config.yaml
n_layer: 12
d_model: 96
n_head: 2
n_kv_head: 1
head_dim: 32
d_mlp: 384
vocab_size: 4096
activation: "silu"
norm: "rmsnorm"
norm_place: "post"
norm_eps: 1e-07
positions: "rope"
rope_base: 1020.0
rope_fraction: 0.25
qk_norm: true
attn_scale: 0.124
bias: "none"
tie_embeddings: false
parallel_block: false
extras: ["capped logits"]
init: "normal"
init_std_qkv: 0.051
init_std_o: 0.051
init_std_up: 0.051
init_std_down: 0.0
optimizer: "muon"
lr: 0.00364
beta1: 0.95
weight_decay: 0.026
lr_head: 0.00743
warmup_steps: 200
schedule: "cos"
final_lr_fraction: 0.0
batch_tokens: 16384
seq_len: 1024
doc_mask: true
train_tokens: 82610000
steps: 5043
dataset: "wikipedia_en"
Each number is 128 + 32 x the weight over its row's rms, rounded and kept within 0 to 255. Layers, rows and columns count from 0. The size above them is the row's rms in percent of the matrix's.

# layer 7 MLP down (transposed), 384x96, rms 0.0356, rows 249-284, columns 0-95
size [ 22  15  18 181 137 115  16  44  69  70 115 128 174 158  21   4  10 176  19 125 170  20 140 172 117  27 145  11 122 120 111  96  27  55  61  22]
[[139 128 117  99  74 138 128 190 127  47 168 131 141 105 164 207 109  90  78 128 132  63 121 112 124 128  94 119 155 130  82 134  99 137 123 157 123 136 120  70  93  84 145 166  92 131 176 107 137 145 157 132 151 137 123 171 104 104 194 154 114  75 146 118 113 119 125 131 160 154  92 101 197 149 124 145 101 148 135  58 163 139 136  97  95 138 136 109 129  69 186 202 135 100 120 103]
 [108 244 130 115  98 145 110 204 140  69 205 118 124 138 153 151 136 128 120 148 105  81 112 125 121 143  96 134 164 169 125  70 124 132 111  87 120 122 119  97  90 117 172 180  95 117 102 128 125  94  95  78 154 131 145 147  75 124 164 132 114 111 146 111 123 125 129 122 147 184 128 162 136 116 123 180 109 167 163  40 103 128 136  84 114 153 140 136  86  87 164 151 186  92 142 121]
 [110 179 136  92  84 108 131 141 167  66 169  88  96  96 158 176 108  86  78 147 138  69  92 150 126 171  81 163 178 142 130 125 130 148 110  70  98 132  77  89 105 112 169 139  95 173 125 129 147  79 112  99 137 105 128 190 104 109 123 161 119 102 129  97 121  87 108 129 127 158 104 145 156 137 137 187 104 145 148  52 124 175 152  81  97 120 157  94 143  96 154 178 128  96 156  76]
 [ 87 173 107 156 168 132 120 112 168 162 104  95 179 156  66 113  97 172 188 111 124 122 153 173 102 144 153 121 113 188 123 168 181 152 139 149 106 118 104 128 119  88 126 103  26 118 131 186 138  60 128 113 139 108 127 156 123  75 148 183 135 105 106 107 125 119 127 123 194 157 122 124 152 142 120 117 115  86 121 115 169  80 116 136 145 132 196  88 136 159 136  77 146 167 110  77]
 [153 123  58 157 120 127 151 157 134 146 120 132 157  70 147 108 120 146  96  94 135 158 121 118 121 183 109  58  93 113 160  85 135 111 166 148 157 132  91 109  82 101 125 103  98 149 136 107 100  96  79 114 164  99 140 165 102  82 129 101 171 120 166 181 126 143  40 188 150 139 113 110 186  97 124 150  89 179 101 133 110 102 137  48 152 111 169 151 127  77 119 146 150 136  84 177]
 [119  71 117 101  81 150 167 188 111 105 194 133 131 123 139 178 131  91  98 124 166 107  97 126 157 120 110 152 131 130 115 120 107 119 128 199 121 164 153 118 158 102 162 126 172 117  93 110 180  72 110 124 113 204  97 144 148 146 168 162 132 144 191 145 154  89 146  69 202 106  75 122 122 100 145 163 112 127 171  95  87 165 140 132 107 126 136 141  64 125 197 174 119 144 109 118]
 [128 181  95 104  64  94 145 148 144  94 117 102 165 144 132 145  76 131  94 130 165  72 132 208 120 123  76 103 124 165  91 115  87 138  94  69 126  76 128  95  84 109 153 117  74 176 131 116 140 148  75 137 201  90 143 151  77  99 175  87  77  92 166  94 122  76 148 141 122 146 119 143 168 155 149 120 160 142 136  84 158 143 139 114 121 136 135 120 149 108 175 166 152 108 149  90]
 [122 233 142 107 161 131  97 163 162 138 146  90 120 126 103  69 147  85 145 110 106 161  61 103  70 127  67 116 158 145 159  59  85 117 108 152 169 147 111 152 116 133 160 169  95 118 146 147 118 101  74  90 125 119 180  93 108 114 141 159 114 117 111 125 155 142 100 138 169 188 156 131  95 133 140 158  89 134 189  97  96 161 164 102 112 138 132 160 118 115 136 171 148 197 128 162]
 [112 168 224 140 138 141 146 166 118 139 113 146 117 152  60 133 167 106 131 158 126  40 112  98  78 162  99 120 134 136  85  83  53 141 117 199 102 171  92 141 108 144 117 122 123 111 132 126 137 180  67 128 127 126  95 187 153 115 117 178 148 132 136 145 159  88 139 132 121 115 144 142  65 149 150 168 141 110 142 118 144  99 181 147 112 152 167 156 153 117 200 132  97 141 108 167]
 [108 209  93 125 155 128 153 172 128 143 100 130  61 154  79 146 151  85 121 135 134 142  87 110 120 174 130 104 153  63 197 111 109 159 130 166  97 119 125 106  94 145 159 160 144 115 106 150 152 106  82 122  89 109 131 153 148 116 102 107 113  93 101 113 137 149 122  78 136 125 159  81 101 141 169 117  87 183  37  95 129 126 112 109 133 112  91 112 163 225 171 131 107 149  92 164]
 [142 101 150 135  60 117 120 172 140 168 136  45 136 147 206 198  77 113 128  85  74 130  91 143 165 146  45  95 127  91 109 132 121 150 124 145 154 160  87 104 156 149 161 110 105 190 108 163 129 147 137 135 128 121 136 107 121 116 108  99  93  92 174 139 167 101 131 136  87 131 109  89 128 152 106 211 119 107 118  58 115 119 132 127 103 130 136 175  73 106 143 101 128 150 162 112]
 [130 132 153 132  62 101 130 142 131 152 100 104 127 142 128 110  95 105 103  82  81  95 143 132 199 106 138 130 166 130 128 184 159 193 118  93  91  74  90  95  96 114 148 126 124 161 100  96 116 141 137 150 148 147 149  41  72 122  81 119 163  94 119  94 137 201 119 155 157 156 131  56 172  99 193 120 147 170 136 106 124 174 125 137  85 163 163 166 173 151 131 129 129 141 151  95]
 [126 139 152 192 134  97 158 104 130 174 112  89 195 232 140 145 148 122 111 119 178 166 146 117 134 153  80 175 173 162 139 101 124 115  93 163 174 130 121  95 160 136 163 139 111  96  89 120 144 163 129 108 186 143 113  71 134 128 157 139 118  77 151  78 164 132 115 144 141 102 118 113 180 164 144 142  83 134 140 126  72 151 112 133 168 115 157  99  75 156 204 168 110 132 152 162]
 [146  41 102 133 166 126  61 120 119  46 123 119 113  37  98 127 102 151 140 168  72  85 114 139 147  78 121 114 136  52  87  86 138 175 177 157 112 142 125 143 106 118 104 124 176 144 161 112 157 149 157  70 149  92 116 133 122 141 107 115  86 184 177 125 140 110 161  95 133 126 120 123 127  83  78 167 132 113 137 153 153 116 123 166  82 159  80 150 145 120 111 120 153 122 116 102]
 [101 235 132 127 106 127 101 161 158  69 191  97 109 113 149 154 113 124 126 145 114 107  93 139  96 165  76 131 148 167 122  70 135 147 111  68 121 137  84 105 104 110 176 146 108 162 130 136 132  78  84  54 122 136 137 166  94 119 138 149 108 140 124 102 127  98 124 131 154 166 117 142 146 127 133 189  86 160 181  66  80 166 107  73 122 106 153 123 113  70 121 155 158  87 155 116]
 [151 252  96  85  85 129 123 166 132  75 169 123 109 111 153 172 160 109 102 124 115 116 110 135 135 105 120  95 152 162  85  93 127 104  94  86  99 155 128  98 101 102 102 147  99 147 115 134 138 107 135 149 221 128 159 149  76 110 180 143 131 123 109 145 103 150 133 148 159 169  39 135 180 131 105 127 134 165 130  68 117 170 123 101 142 146 103 122 148 104 177 169 152 126 141  88]
 [153 207 100  99  90 104 134 130 150 127 132 139 146 170 138 138 125 118 160 102 120 101 143 135 130  97  94  64 125 121  88 110  99  90  92  87 125  75 152 117  96  75 142 124  97 137 158 136 184 176 100 172 204  79 182 123  76 102 216  96 104 127 161 121  84 133 158 123 130 142  93 136 180 192 138  97 195 136 133  85 163 156 135 145 148 138 105 127 154 127 162 176 131 125 126 128]
 [163  87 137 127 111  84  91 153 136 113 158  85 119  56 183 144 127 152 190 151  98  78 151 102 121  85 153 101 102 108 156 147 176 129 164  89 121 172 125 164 130 115 168  99 157 170 105 157 194  90 143 115 146 182 160  87 117 113  95 120 141 148 124  88  85 106 114 117 170 162 183 104 158 152 212  89 160 110  98  95 152 174 160 164 114  97 117 116 132  99 130 159 150 137 143 175]
 [110 204 127  94  85 105  94 184 140  71 166  99 101 110 158 155 114  95 129 158 120  78  94 159 107 170  68 131 154 185 134  86 111 161 108  76 110 101 113  89 109 120 182 151  79 170 132 109 132  97  88  84 130 113 155 156  84 122 147 135  98 115 128  88 121  89 120 116 145 157 114 152 137 129 140 158  77 153 149  32  91 170 106  88 144 108 160 132 133  83 144 156 165  99 147 108]
 [137 141 178 108 110  41 175 144 160 149 168 141 140 166 135 142 101 167  98 144 120 118 112 120 123 112 153 101 123 143 110 130 103  65  83 141  94 108 135  35  94 154 150 131 176  99 145  61  64 194  92 129 154 138 145 147 158 114 114 138 120 132 124 141 104 123 128 170 139 117 120 123 179 139 155 157 145 112  86 101 130 214  93 106 170 111  68 106 126 189 145 159  95 110 138  87]
 [110 133 132  82 118 132 128  94 111 126  99  88 109 244 134 141 158 104 111 164 119 146 140 150 111 153 105 136 112 176 130 182 110 138 120 144 124  86  87 117  70 112 148 127 129 104 138 152  99  97 146 120 139  43 117 137 100 107 149 145 130 113 117 164 199 106  67 165 165  57 141 143 141 136 151 157 137  77 193  54  99 101 119 103 117 140 153 129 174  79 144 148 171 118 115  85]
 [109 193 139 100  91 115 132 139 161  78 170 106 104  96 151 188 116 105  97 146 131  71 107 157 109 168  67 156 185 168 125 103 126 161 103  85  99 116  87  79  86 115 178 146  81 173 121 136 143  86 103  93 149 106 145 196  98 113 119 151 118  97 127  86 125 102 117 129 127 143 120 142 143 143 144 188  92 154 149  48 102 174 139  86  95 133 153 111 146  96 163 167 149  79 132  97]
 [124  99  95 119 124 131  60 177 155 133 113  90 172 133 120 188 121 160  85 161 137 169 128 125 121 126  91 116 140 115 116  92 146 112 115  96 149 126 149 143 145 134 172 198 183 122 121 141 136 120  51 111  82  71 112 161 131 147 148 189 114  94 100  95 101 171 117 133 112 170 132 105 147 110 100 151 102 151 189  95 128 165 119 119 130 139 120  86 124  83 208 119  67  53 180 154]
 [112 177 136 128 132 110 144 115 147 159 184 146 152 220 107 196 159 101  98 156 211 132 118 130  83 111 117 140 156 192 168 111  80 133 114 135 121 124 158 129 159 104 185 111 103 146 143  63 140 143 167 152 135 116 133 135 110  95 150 128  95 127 183 147  86  63  97 149 115  96 104 108 137 147 149 158 101 170 143 110 140 157 121 157 183  76 139 130 174  65 183 132 100 106 132 106]
 [111 122 103 116  74 133 142 136 158 107 110 155  64  82  86 175 104 181 175 129 156 133 120 131 139 163 103 157 121 126 111 146 136  60 103 177 177 138 150 114 103 152 152 121 149 167 105 160 146  97 117 101 149 147 159 110 125 136 177 144  82 185 129 144 154  86 119 137 139  95  78 231 118 177 217 138 165 126 149 100 148 141 109 164 104 117 103 155  60 164 148 166 107 119 137 139]
 [111 184 115 114  81  88 120 152 158  84 146  83 108 118 134 164  79 101 131 133 141  91  98 163 102 177  48 139 145 181 111  94 123 170 103  63 115 103  99 106  97 106 184 144  88 188 159 111 144 109  75  89 140  93 153 166  95 123 139 132  67 118 127  89 129  69 118 124 126 131 102 138 145 146 148 136  97 147 165  53 107 180 117  86 128  98 158 106 148  88 140 159 145  90 146  99]
 [ 96 129 199 143  78 116 122 120  73 151 132 139  94 198 122 141 162 119  92 162 162 100 113 126  85 141 146 105 106 186 154 107 140 174 122 163 140 156  99 150 155 143 114  90  76  97 145  76 103 123  92 154 137  94 150  62 120  98  94 159 149 115  82 128 142 204 100 103 160 102 146  96 183 118 107 151 135 124 134 118 165 156 116 160  93 101 159 106 167 111 106 224  91 128  90 109]
 [118 145 114 130 122 121 144 168 135  91 172 130 154 146 156 161  97 130 167 112 139 132 102  97 118  90  79 104 105 143  46 108 122  79 152 112 122 129 145 123 102  49 128 129 110 138 172 117 165 114 172 137 189 144 123 147  50  90 186 139 130 111 150 159 104 118 122 130 150 177  58 108 156 105  99  95 172 137 206  92 138 130 125 107 147  89 186  86  88  65 112 164  77 134 135 138]
 [122  94  65 120  79 100 118  88 110 115 120 111 150 117 131 115 144 211  77 127 132 136 124 183 164  86 160 110  92  86 174 125 193 147 151 129 125 116 178 173 167  78  74  91  96 119 116 123 118 202 161 161 112  91 118  89 148 182 108 122  99 136 106  88 126 100 140  87 164 161  76  66 147 108  48 147 155 127 100 164 105 121 118 127 113 108 139 126 122 116 156 130 160 163 150 134]
 [ 83 192 146 127  98  93 160  80  99 102 131 146 169 161  81 149 111 147  89 153 118 168 143 116 171 157 131 101 144 108 117 133 155 130  83 109  95 132 103  47  92 152  89 166 103 129 156   9 113 113 151 127 129  96 143 170 165 107 120 148 123 161  93 170 103 142 168 104 102  79 114  94 193 132  73 136 129 105  95  97 169 133 126 149  98 124 138 129 160 140 133 154  66 107 157 105]
 [137 170 139  73 144 149 187 139 104 136 177 148 164 143 121 181 158 122 129 153 156  53  78 165  77 168 163 163 163  96 144 129 115 112 171 130 102 132 171 102 205 142 130 144  86 124 156 111 127 135 100 202 145 152 147 124 165  42 106 162 107 144 115 139 120  66  97 188  65 151  97 126 116 108  77 139 147 177 152 153 150 117 117 121  96 100 161 109 113 113 141 125 117 123 149 134]
 [135 184  94  57 132 137 120  81 116  69 119 160  92 131 106 155 153  91 107 119 173 155  79 142 126 174  88  43 108 130 114 186 114 153 167 156 137  68 146 156 189 146 122 113  77 175 160 173 115 132 135 136 160 100 144 140 121  60 185 141 128 143 141 119 163 120 164 143 138 111 144 102 150 145 115 127  57 185 108 127 105 109  71 113  87 122 139 106 171  98 144 130 123 118  88 123]
 [149 126 139 109  66 141 105 194  86  49 154 154 129 130 161 176 144 125  86 167 138  71 146 157 146 155 124 128 157 205 120 129 133 177  95 138 121 133 136  56  85 159 129 146 106 111 121 102  88 142  87 124 166 159 119 172 100 123 178 132 124  65 147 113 109 136 126 149 165 181 126 140 177 153 123 119 114 128 122  89 149 102 119 125 116 178 141 137  90  97 226 137 179 120 150  95]
 [110 147 130 121 151 143  64 138  80 127 100 180 104 119 102 136 138  97 141 189 107 169 125  95 152 161 119 182 149  86 122 161 110 135 128 147 117 110 132 137  84 100 216 153 165 120 143 168 164 103 115  86  83 122 158  96 125 168 127 174 104 175 177 144  81 132  64 143  75 161 115 113 162 148 132 226  96 116 216 140 110 141 140 119 131 140 143 130 112 164 127  99 113 107  91 131]
 [ 74 150 101 157  93 131 161 151 127 102 145  64 114 123  93 122  60  80 119 119 149  94  93 145 108 151 145 159 166  54 120 177 203 124 128 100 170 132  99  88 113 124 153 140  57 104 116 125  97  75  95 131 110 133 118 178 130 114 199 162  45 156 135 128  97  91 163 126 129 150 104  99 136 133 126 116  89 137 141  93  95 125 111  72 110 112 115  76 141 173 146 127 161  81 124 124]
 [109 213 116 114  75 126 131 147 147  49 173  93 118 119 143 171  90 117  97 138 135  79 111 153 111 165  64 139 172 172 100  91 122 149 106  80 125 126  90  93  99 111 183 153  83 160 123 134 135  96  87  92 161 107 146 182  89 110 153 138  89 116 131 105 127  85 128 140 132 160 116 154 149 134 136 165 106 168 172  54 100 149 137  84 107 126 141 117 128  83 159 173 164  84 151  90]]
# layer 7 MLP up, 384x96, rms 0.0851, rows 250-285, columns 0-95
size [ 11  13 160 139 123  12  40  68  66 118 125 162 176  15   3   9 197  14 129 178  14 119 185 129  20 157  11 129 118 120  97  24  60  56  15  86]
[[146  20  95 151 120 109 166 101  88 153  48  95 148 149 113 124  93 106 181 102 119 185 181 166 176 113 149  96 114 118 147 178 114 147 134 115  87 115 138  84 111 172  95  50 133 177 149 142 111 168 151 149 119  75 120 100 174 128 151  92 147 142 101  93 159  90 137 141 121 136 127 147 129 150 110  94 144 116  71 152 142 126 102 108 129 108 127 139 178 173 160  88 158 126 149 163]
 [158  61 118 182 121  98 134 133 161 197  58  95 184 169 108 122  99 119 122 138 129 108 158 171 167  77 158  83 137 141 109 148 159  94 144 149 152  95 117 106 138 125  91 120 222 122  99 166 114 125 145 166 181  93  97 113 157 156 130 121  89  98  72 129 109  92 118 142 168 149 121 113  91 136 124  83 133 115 117  80 167 141 101 178 137 108 128 184 181 185 164 122 146 144 138 137]
 [112  97  97 149 134 121 126 152 151 126  87 146  84 149 120 121 124 151 166 158 107 118  88 122 141 103 179 147 105 171 153 142 142 143 180 166 109 144 105 108 162 140 142 136 139 144  54 186 122 120 139 136 114 167 150 129 180 149 153 120 170 112 174 157 138 126 110 117 135 114 106 213 118 145  45 124 150  35 145 111 127  31 109 104 140 103 114 127 145 128 121 131 153 127  30 177]
 [111 157 114 115 186  89 164 129 104 157 127 150 113  87 148  96  74 167  94 172 179 157 180 113  69 151 118 205 138 152 137 196 145 137 122 138 143 178 177 181 125 115 126 151 114 147 152 140 103 151 145 107 122 138 135 102 107 135  99 130  61 181 162 137 142 165 158 138 126 130 150 178 121 171 108  72 177  38  82 168  96 118  94 165 146 147 117 109 134  91 133 109 122 100 121 113]
 [112  92 184 108 120 143 157 136 156 134 129 146 104 180 145 149 132 145  84  89 108 171 122  83 101 116 162  87 119 110 198 193 124 170 169 143 158 176 156 181 186 182 163  93 161  94 127 112 113 231 126 176 132 116 102 175 146  88 107 125 138 173 141 141 127 118 104 118  93 132 114 144  86 119 137 125 153 108 167 104 102 101 157 101 128 128 203  76 150 132 161 139 113 140 107  89]
 [189 121 101 156 136  98 143 130  99 204  50 115  75 125 109 180 136 149 125  72 126 137 135 143 159 108 123 163 159 162  93 136 103 137 127 156 163  80 161  76 130 103 112 114 182 169  72 154 181 143 153 130 129 114 136 105 109 143 142 110 138  67 104 145 136  74 142 149 127 153 144 136  75 219 117 135 129  83 127 143 186  85 122 136 151 159 115 154 113 161 211 136 136 143 125 139]
 [113 103 130 152 145 131 131  89 142  65  83  65 168  75  79  91  84 139 140 122 129 178 198 135 170 133 149 124  79 132 149  94  63 121 125 142 112 175 177  58  87 128 134 101  85 163 146 101  81 181 126 138 117 149  97 138 182  76 150 146 151 153 112 120 113 142 134 156 133 102 131 169 115 103 168 117 136  94 109 188 121  68 110 133 132  91 109 166 183 121 125 117 110 115 180 120]
 [154 127 124 169 181 132 122 120 129  65  64  89 155 143 142 107  93  68  89 143 192 121 155  72 108 101 177  90 145  86 169 159 126 131 142  96 111 167 121 148 151 101 131 106 190 104 104 120 132 107 157  85 117 122 120 156 155 127 156 137  96 147 128 172 149 121  74 164  99  67  68 158 169 123 127 106 135 118 118 156 182  65 146  96 165 108 128 133 183 146  84 134 140  89 193 128]
 [ 79 100 108 146 156 159 171 125 154 105 115 156 161 144 135 158 144 100  89 178 154  77 201 188 166 100 195 147 111 112 108 129 126 106 168 153  78 132 166 142 151 139 113 138 131 116 129 107 141  78 133 170 200 126 125 130 177 131 134 123 106 136 179 138 114 196  81 139 198 118 162 184 137  90 153 157 156 137 104 168 165 101 115  89 171 154 158 162 165 176 155 126 100 127 127 160]
 [ 82 102 116 127 110  91 158 159 110 160 133 142 147 135 164  56 106 123 107 145 116 138  97 117 174 120 142 159  73  81 117 122 128 142 142 114 139 124 135 106 132 166  81 115 208  80 174 149 166 148 142 149  68 144 159 163 123 143 128 166 100 107  80 158 118 141 164 140  95 170 153 129  82  90 127 115 115 150 158 121 232 141 165 103 148 122  90 110 132 120 139  76 116 203  46 140]
 [134 107 153 110 179 142 166 109 111 122 114 183 151  82 120 135 150  98 201 176 141 104  14 144 120 162 125 160  59 163 101  99 111 130 181 186 124 136 167 124 145 151 125 135 115 153 129 124 180  41 155 114 137 135 146 138 184 160 137 137 143  85 154 151 106 152 124 153 185 130 156 169 137  96 147  98 132  95 117 136 163  97 137 124 164 167  97  63 120 121 128 125 133 119  85 148]
 [108 131 110 103 135 138 162 146  98 102 186 145  91  42 113 124 144 169  63 169 109  65  88 140  70 126 210 140 111  87 115 145 128 175 171 179  56 158 156 130 141 131 115 104 117 118 125  99 175 139 129 103  87  70  85 181  93  94 116 128 107 126 134 144 162 120 154  79 136 126 172 173 122 121  95 107 168 119 127 145 124  95 121 184 118 102 151 121 154 154 117  92 155 150 104  98]
 [118 165 125 129 132 129 136 144  95 147 137 177 115  91 114  91 150 138 119 135 178 120 120 133 113  71 150 144 125 131 197 136 165 117 113 153  85 189 125  94 160 137 121 169  65 124  91 100 122 159 170 172 103 204 131 114 109  77  99 133 134 207 102 150 105 195 109 121 147 123  75 117 149  92 156 133  97 153 122 108 129  90 115 114 160 204  59 172 141 121 152 140 148 128  76 190]
 [156   0 131 131 126 110 118  88 125 166  97  81 171 162 130 116 113 112 146 149 138 142 169 177 198 101 128  87  69 112 158 146 136 132 124 128 127  77 123  44 116 149 107  67 167 185 125 146 103 157 138 139 152 105  95 118 160  95 180  96 102 125 108 126 134 106 115 159 150 124 121 133 121 130 133  92 161 109 109 156 133 139  87 170 145 125 143 187 181 160 161 109 170 127 125 157]
 [158  94  99 124 117 107 173 101 140 183  60 114 118 141  99 195 101 118 129 117 168 138 117 135 149 165 175  81 132 136 109 162 164 105 139 144  97 121 129  73 100 145  66  69 111 163 115  69 126 173 179  85  95  73 155 110 149 126 136 107  64  83 107 131 164 129 160  70 164 163 170 158  37 154 128  78 120 148 131 128 161  83 130 110 113 115 124 137 135 153 138 119 113 142 159 118]
 [181 142  78 124 140 133 164 108  86 160  71 118  54 109 106 170 159 180 138  84 145 132 157 119 112 133 197 162 149 173 123 131  95 151 109 154 118 125 160  95 124  97 114  99 112 184 118 110 155 168 156  73  81  97 121  92 119 115  82  87  81  92 106 105 141 110 148  85 132 138 166 181  65 176 119 147 141 125 123 138 170  45 133 143 138 151  90 124 105 142 192 125 125 149 106 146]
 [159 110 139 130 172 137 115  82  94 137  82 132 152 165  73  89 115 122 148 101 111 135 127 140 102 132 161 145 175  77 156 185 154 161  97 146  36 143 114 109 130 101 177 172 166 100 124 119  96 132  82  84 133 132 117 160 135 114 157 132  77  62  85  82 103 157 142  77 148 114 124  86 145 148 151  88 177 111 138 155 116  96  69 210 130 183 154 160  96 135 126 141 109 100 119 148]
 [152  35 134 149 135 103 135 107 122 171  57  73 166 157 120 127 124 111 161 112  92 119 160 173 190  86 103 104  93 117 129 161 125 138 118 135 145  60 144  61 124 151  83  83 183 157 102 158 136 159 137 156 148 117 122  84 143 125 162  83 109 106  90 109 136 128 151 137 149 144 147 150 106 157 139 109 143  95 139 102 152 123  74 133 153 122 158 161 203 206 180 127 159 154 126 164]
 [159  74 130 137  86 124 154 176 110 114 148 148 122 137 124 104 120 179 110 144 151 179 112 149 177 102 127 186  54 210 136 105 168  78 138 146 149 166 154 114 138 129 101 125 170 114  88 174  72 125 113 103 121 167 143  91 169 110 132 129 178  49 159 105 140 107 168  89 139 104 129 144 126 150 138 137 140 133  94 143  91 162 107 115  99 169 129  68 118 129 144  82  41 144 107 162]
 [152 148 135 167 167 112  58 132  90 156 158 124 142 136 110  86 123 112  80  74  97 187  90 110 130 111 106 136 149 114 167 134 120  85  82 148 138 146  94 191 146 165 216 116 170 144 139 121 114 176 156  91 128 145 120 157 135 134 100 131  82  97 130 134 165 193 147  73  61 119 130 143 114 129 179 146 105 149 143 138  99 124 104 183 105 125  78 149 135 143  80 142  70 173 124 185]
 [150  59 123 186 122  91 155 115 172 187  62  92 182 164 125 139 102 140 141 137 118 119 156 162 187  85 143  88 126 121 127 139 146 119 170 135 146  84 140 103 162 150 101 100 207 132  91 177 122 134 167 176 173  78 106 109 163 140 127 115 107 100  84 120 113  96 125 134 149 129 147 131 113 141 111  99 134 119 122  87 163 132  92 153 144 109 125 178 190 204 180 125 183 137 141 168]
 [ 80 137 107 139 130 182 179 133 127  78 159 186 126 134 102 149 152 107 169 150  93 184 130  98 154 107 151  83  90  97  90 164 130 159 172 142  47  96 160  87 104  97  98 148 102 142  71 166 134 168 141 112 103 197  96 106 109 170 143  94 135 120 116 102  98  94 150 139 159 133  93 125 140 157  52 136 128  80 119 140 169 114 114 141 117 166 151 169 123 195  79 106 104 147 123 153]
 [199 120 170 146 167 136 129 108 120 184 124 116 136 138  92 119 101 107  94 207 141 115 145  99 144 124 181  65 119  93 108 122 120 120  69 139  80 114  74 136 133 152 168 114 171 161  87 101 155 204 172 100  96 131 160 111 170 149 104 137 163 120 113 130 167 193  89 120 106  97 122 113 130 152 120 114 118  99 147 101 160 170 128 182 185 156  93 174 161 107 129 108 129  87  68 133]
 [152 109 101 160 147 109 132 130 145 202 115 206 154 185 120 142 122 140 162 144 108 149  89  88 206 123 125 160 144 120 120 144 121 109 110  89 137 126 116 118 126 129 119 110 130 103 150  84  96  34 113 109 170 163 115 182 128 160 171  65 183  81 132 169 107 160 132 111 126  75 191 139 100 130  84 136 149 127  60 119 127 154 155  95 141 134 152 138 138 177 104  78 154 146 141 176]
 [160  55 116 172 142 110 123 112 137 176  72  88 145 153 120 130 151 143 120 126 112 104 156 166 187  64 108 114  95 110 125 137 127 142 133 159 170  46 147  46 127 122 116 119 183 158 101 160 145 140 142 145 166 127 118  90 132 105 173  97  95  92  96 135 121 119 134 149 138 139 130 139 115 174 122 110 148  93 140 101 167 117  76 165 165 134 156 190 168 184 215 142 164 168 123 157]
 [ 54 104 120 149 155 145 120  73 160  89 117 118 113 110 102 114  85 104 106 137 107 180 107 123  86  90 163  99 142 158 138  93 151 111 150 109 152 125 206 149 136 118  94 154 133 155 110 146 107  77 176 117  65  84  76 126  94 101 150 132 103 127 153 172  74 192 140 133  71 167 120 146 173 140 114 111 120  82 110 151  94  69 189 131 176 113 151 150  97 101 147  81 103 139 163 166]
 [152 109  97  88  83 169 150 126  70 160 106 145  69 140 109  72 126 190 126  77 176 168  81 103 114 146 174 126 135 155 137 173 153 125 122 191  89 147 125  88  73 130 142  60 127 175 118 135 123 184 136  73  94 101 122  98 127  93 157  82 113 142  72 148 178 141 146 111 125 175 118 125  65 126 146  71 126 115 118 130 147  80 129 149 138 177 105 144 106 167 138 112 101 151 113 114]
 [163 155  88 220 146 179 113 117  81 149 127 146  70 126 135 141 155  89 144  79 113 180 140 118 108 152 155  87 161 160  91  95  95 156 164 199 154 171 145 108 142 153  94 132 163 132 175 149 122  91  94 106 176 148  82 142 130 123 124 130 130  77 182 147 176  70  81 149 116 142  97 145 121  92 110 121 114 119 102 133 128  58 131 123 125 169 142 160  59 174 131 154 131 117 113  97]
 [157 148 162 137 134 121 111 119 133 132 126 172 152 134 139  96 136 142  56 118 135 138 120 130 128 110 142 121  82  82 164 101 144  90 119 125 110 100  71 157 161 102 140  65 172  95 167 145 113 182 113 143 206 132 151 130 142 137  82 136 149  65 117 170  81  81 114  78 126 131 212  71 144 201 181 116 110 118 139 161  97  67 168 189 162 134  88 120 116 109 139 111 143 146 111 138]
 [109 112 116 146 171  83  74 123 167 136 129  99 130 213 138  68 115 155 154 139 143 125 113 113 166 146 125 142 166 162 123 152 143 168 146 163 147 132 172 166 126 163 114 182 133 145 129  79  94  86 172 154 121  86 125 148 166 113 172 149 128 115  92 128 142 149 169 141 102 136 139 129  70  98  88 138 130 163 127 201  83  46 143 160  82 173 142 175 125  71  72 113 160 106 162 103]
 [ 60 127 128 157 113 170 128 134 159 150 108 124 177 115 146 102  93  92 149  83 149 144 103 141 179 111 167 145  96 184 181 190 166 126 135 146 116 115 106 192 120 105 113 151 131  85 134 150 109 132  83 174 102 126 109 104 105 124 142  49 136 145 105 189 116 167  99 102 150  89 171 163 109 166 165 112 134  98 114 139 167  78 221 135 126  96 167  87 121 150 145 103 151 107  77 140]
 [172 114 137 182 111  81 140 125 132 210  80 130 148 134 146 179  96 140 166  90 149 175 109 165 179 118  87 116 141 108 133 206 127 127 158 107  98  82 151 125 188 197  73 128 164 123 113 125 170 143 157 146 139  86 123  54 145 163 135 110 147 142 134 112 179  98 146 105  91 102 142 103  80 129  88 130 152  91 101 115 184 142 116  78 140 123 130  84 125 185 113 103 156 132 150 132]
 [145  52 146 118 107 152 168  62 152 119 165 103 130 166 184  86  79 176 159  95  93 182 141  92 177  64 113 139 113 131 161 109 122  84 137 168  62 175 131 139 151 121 113 114 148 135 142 162  98 130 158 120  73 141  66 149 165 146 116 157  90 170 103 158 107 105 131 112 154  93 120 163 135  93 158 163 144 125  99 109 140 153  64 138 159  68 155  91 149 101 125 123 143 139 118  79]
 [179  63 177 154 135 114 173 106 113 153 111 100 118 181 141 122 144 163  93 172 172 124 184 150 147 130 137 149 133 108 137  89 134 176 130 121 185 152 150  97 133 137 128 155 166  93 143 144  63  88 142 154 211 116  76 145 188 132 121 119 126 129 128 176 165  62 134  85 115 153 120  81 121 117  79 109 165 176 134 157 160  94  91 141 152  90 136 147 138 115 146  60 109 169 157 110]
 [175  40 106 172 107  92 153 110 137 189  57  89 149 159 118 148 113 142 146 122 136 132 158 183 200  98 130 103 114 131 140 156 141 118 137 146 129  78 129  55 115 128 111  87 169 185 103 165 111 148 177 156 154  92 113 102 147 118 143 109 109 103  79 131 131  77 149 167 141 137 137 131 102 176 115  81 145 107 107 121 171 118 108 147 155 107 144 179 167 177 192 104 171 142 146 147]
 [ 66 138 135 132 166 122 126 142 195 105 175 167 150 114  93 152 137 172 150 109 150 165  82 169 108 133 166 165 127 153 207 126 188 129 115 133 119 184 141 155 164  90 113 121 163 113 166 145 100 137 155 138 125 144 108 131 172 104 191 173 170 129 194 119  99 112  99 152 112 107 181 156 115  92  91 163 154 124 103 155  82  62  63 133 141 157 154 120 103 139 119  92  75 116 160 127]]